Weights of a small GPT-style language model, trained from scratch on English Wikipedia: a variant of Muon for these matrices, 4328 steps.
Each number is 500 + 25 x the weight over the matrix's rms, rounded and kept within 0 to 999. Layers, rows and columns count from 0. Numbers have three digits each.

# layer 8 MLP down, 96x256, rms 0.195, rows 49-95, columns 64-127
454484468504535500510536464449462522468569536529480493501528480547517515491484514429497500514519555506445479479486477507463550495456475523491499536491524465481524514532486504494494509449474495
528495523535494497540496523518518491525485504517501449459482513513534531496481523502496524511473508513506500542500466531475506481514455481514520539457518493499505508516513485501520522542496531
467472465483473496498485527519502554521463446509472516518452520489510426482520528512481517543501455527511488476491514445498462533497502530496542482513504558478483476560539491507484455500511514
519493510501503492539492497524495468487483484513497485541508548527460492546467453483494469497510486486524530451524515500548451542491493484503525499521493500437510510508463505506473534509520495
507513461455488507500510458537467477474509472536491518470524510460527547514537483525462473488466511509494491513512478520488505519508548475509502501503522482525518473493494485460475554518473492
502490449519522465489519492483511480493486514518503530487489509456491529508495450492516451520488493504506464501534509499493508568497467443519520493507549493434501470484482482485454469461480508
527475550474470541516528473506510462500486467487520505502488492482534536483554531530510464444475495512494497521511499520494485520494524516522512512498516495499510491494569500501465536532512528
502499473513457487493532549496504479522498530546475520505529504508450482501502472497486544500478495496517495485500515490503476566498507485499507524487521502475500490517477460483454490473460461
514487497534478489477512501496468500450539500472503534513512446503483526499504498482515515504536483498494521507490511523539492532523516514491453481486522537464503531474469496452491497491522476
475509443467505502525479487485462489494487481498469499524479464476485513522534530494470497438531505490485502473495494513526474515505488480451494490514482480529454470493488490499537501470449557
516520502509450463462513501531488513457542536507512500493500482477511500456541529477545504508497472496503506472496471513482508499502495485487532492474476516507524492507552494493484490513502475
495488489516484508517483533475514474507535485478472495561511544495529502481499491480516488501502477498495529498523489494460518468502499497481498517550483457525539544529532469469503505539490477
494518483447524508511465529502484516532511528456482482503541504514501508449520519552507541521458475507478451518534515488482558474502525520540531492520511474542526479497492456507477529503441510
484478497466504510468499482503514482487472470517535517515492506437483521530453497493474494515548508514519541507489509540453527510525507488456462522511497481516517494492527480511456499483477530
524488528547433513506494477477509500534485517543540514472486496512499491494520515521490462462489505502469489451517509542524526536535516506550517553498492510508494518515517465504484502527532512
487486476491517487502498506543490519483466487451474481465501511544474502477528478489536498509537476477481548493539496457511461484496501522569510510493511500478531498527501480545544499515491496
527537481508528494478527505521506487488505464517479488488541542466513506462494519500539498481538493494506502463539489489507473475497494542476511514482454501499513505509482514537525485494499523
504528524506492499494511479518484504476528533528511512571502484526472484518489512532511484470500496511491503464514473543524496501525510492488495516546476509442509531548484496540523487468543520
510500462508494505486548480501513498522510457459515483483529474540561501475534488475487490456515487508516510458548488479501499493493514530494526483514458492498456482472465528504479520475529485
462468512508525502509439507496497538534519478463503548483494467511543493493524475522496469495490504501502525495522522446458486482500465451477507493506487520550466439483523473485478510530502496
481526503490498492528436483530498525415504509480513457506529488523491517551507502500519513514517518489522516483541520502510477469480504495475517497485494499517502482507440518525446494555485491
489499487516500431524541461538502476476495491495477482493535494544461446470506518509482544511541523515484532478518481492483484550517529471474550513477514476513525428517515491514490460525492491
483472489471484504555503465501487517465513522547526521496492497518488543538526535463524468474538513496501479482489505498526499491501499542520533507531482505498517479524467482461480509493490517
515491532474455481497536506523504484479491496524476534449511508491506498489516473492512505488501482508488436509490538515512513487514519482485543525492522508549443490480501520508463535527509505
523514515560530494494467556487538531497461475469474476501490531465517496515498522498480464506465516475536525496508491494520453483531512510517526520515489484516467528461542486539508515471480513
430456538502517488481481492502496506517507512510474493499473487491427530525479512472487503511495510515514498489518522506534439492544504545510455445503512488474501522518474500520517528517457497
494505441464456506507481518538479526503483478511466504504520467509493508516517496492521488509517483511523510544543501515536499517512546493499493493538448500458481525502475507478499436479483496
517518496491477505510534510528467465496493538518499500471449476486523473475466493525559497510572473486532522488527455557488437521503491522465505509509514480493521542549521507500464543489518510
517491507581516532533506524484546527531487551485509423479486498492523496483502517587446532519524520514471488487538484511514513500523487487497530503500507499503465510538525502494526530506509533
549480506494526454528510483512481527507453448537479521477519489546518490534507487531509522497477493496484488454525513484515484511486474488463505505513507559499493474519472547479493510516532494
517488475542479491484467509494520455507494516552510536492463502489491498494471500500488488509534491475517474478470499507497468497446459529542509497514484518492476535519503481496481527490519513
528497507505476500515507514493490437518513493529442519480522485510497530490533530553502513501503526514497456515485507498495515481496485534502487511496543504519439487497511499491546508484517495
494450487493503504434528492497542508530491501507516527457548505546455504494562512494495495505457519476550510480474491474510481495517514478542456500507483482477530510537512484443514515453497479
510487530482481492447504498545461518456461509474535529486447469496532518501466511467525517473485469482509518520518489522507498514499515527443496506516505504494486504570495509529471530524498498
480489485506518494519490490495499495530500562498469492495576519530466481482516465523501501513496507481475504466507462507513491492489452511491500487499526484507484484510488517534529532508533531
508492514508530529505542483497516527512530543500534521516526525482481499502470498480480487510489500461466466522474455502501462477495498499531504493479503495532469486514465473482491451462517491
545510497524489525510442450506495471522498465488495456476468521504505519479502530479496472497491500523488472482514456499490441494512490504496513468438497519505522483516498489546548491477514533
518502489517455480521516478523483486492510516536480495472504475505505510510506469514488520446508512527482499462464518519508489522512497503517498490493497490518483517455492480533502562483511479
542486476534500483465501523466469442455495525500536520496499481535520558473489485522507518491501498487496537518518470511480513469479511511517490471512479504473478453473479462523487537471468511
514512485506526504518480504526505509535532470458486538520554517520469528505474516525456489481508487491489488514505522504489509477507516487473503506520488471489500467514519482492533515497506489
477476495558522470507501449505508512534464494505507515469500479516501479530493479489486521486514499479481490478491455464506499517525479477470473479453505488538456482519527552512548436497559474
511502452536517471492504519485497450510508496556531470528498520500542505516476501457497526485516482480498501471496490508529500491500437518459477517511497496492456494467503455505523495484448522
511484514477495468460520533507542503537483520478460506477504468534514509488562534462494471500484526508484508483508477513531499543512505444476489511492522518509515476471490519503504504493489463
489451454510470468499458501505492495546467487522531496507509444491511467482525498506495480514481516530496512531568482507545472512500458466518511507458466492521482489501457503533495541489475569
520532486508567489476573508514490485511492522517486547473434510493493478464474533541506532516463503496512510490475464476497528529526531540500525468485503502491534525511505454491501504440501536
495522533489495450502525461550470528458503464519520539512481494509507474474499539507475532490499483492522466477478493513510505496496473492474510516501478472512466516477520500479498472479494464
473511495499481526520556477500453525499524491500457482528549510511519495507490557465503474496500488506501526457529516499492466494494490562510497463473509504507470457532489494502525531472491499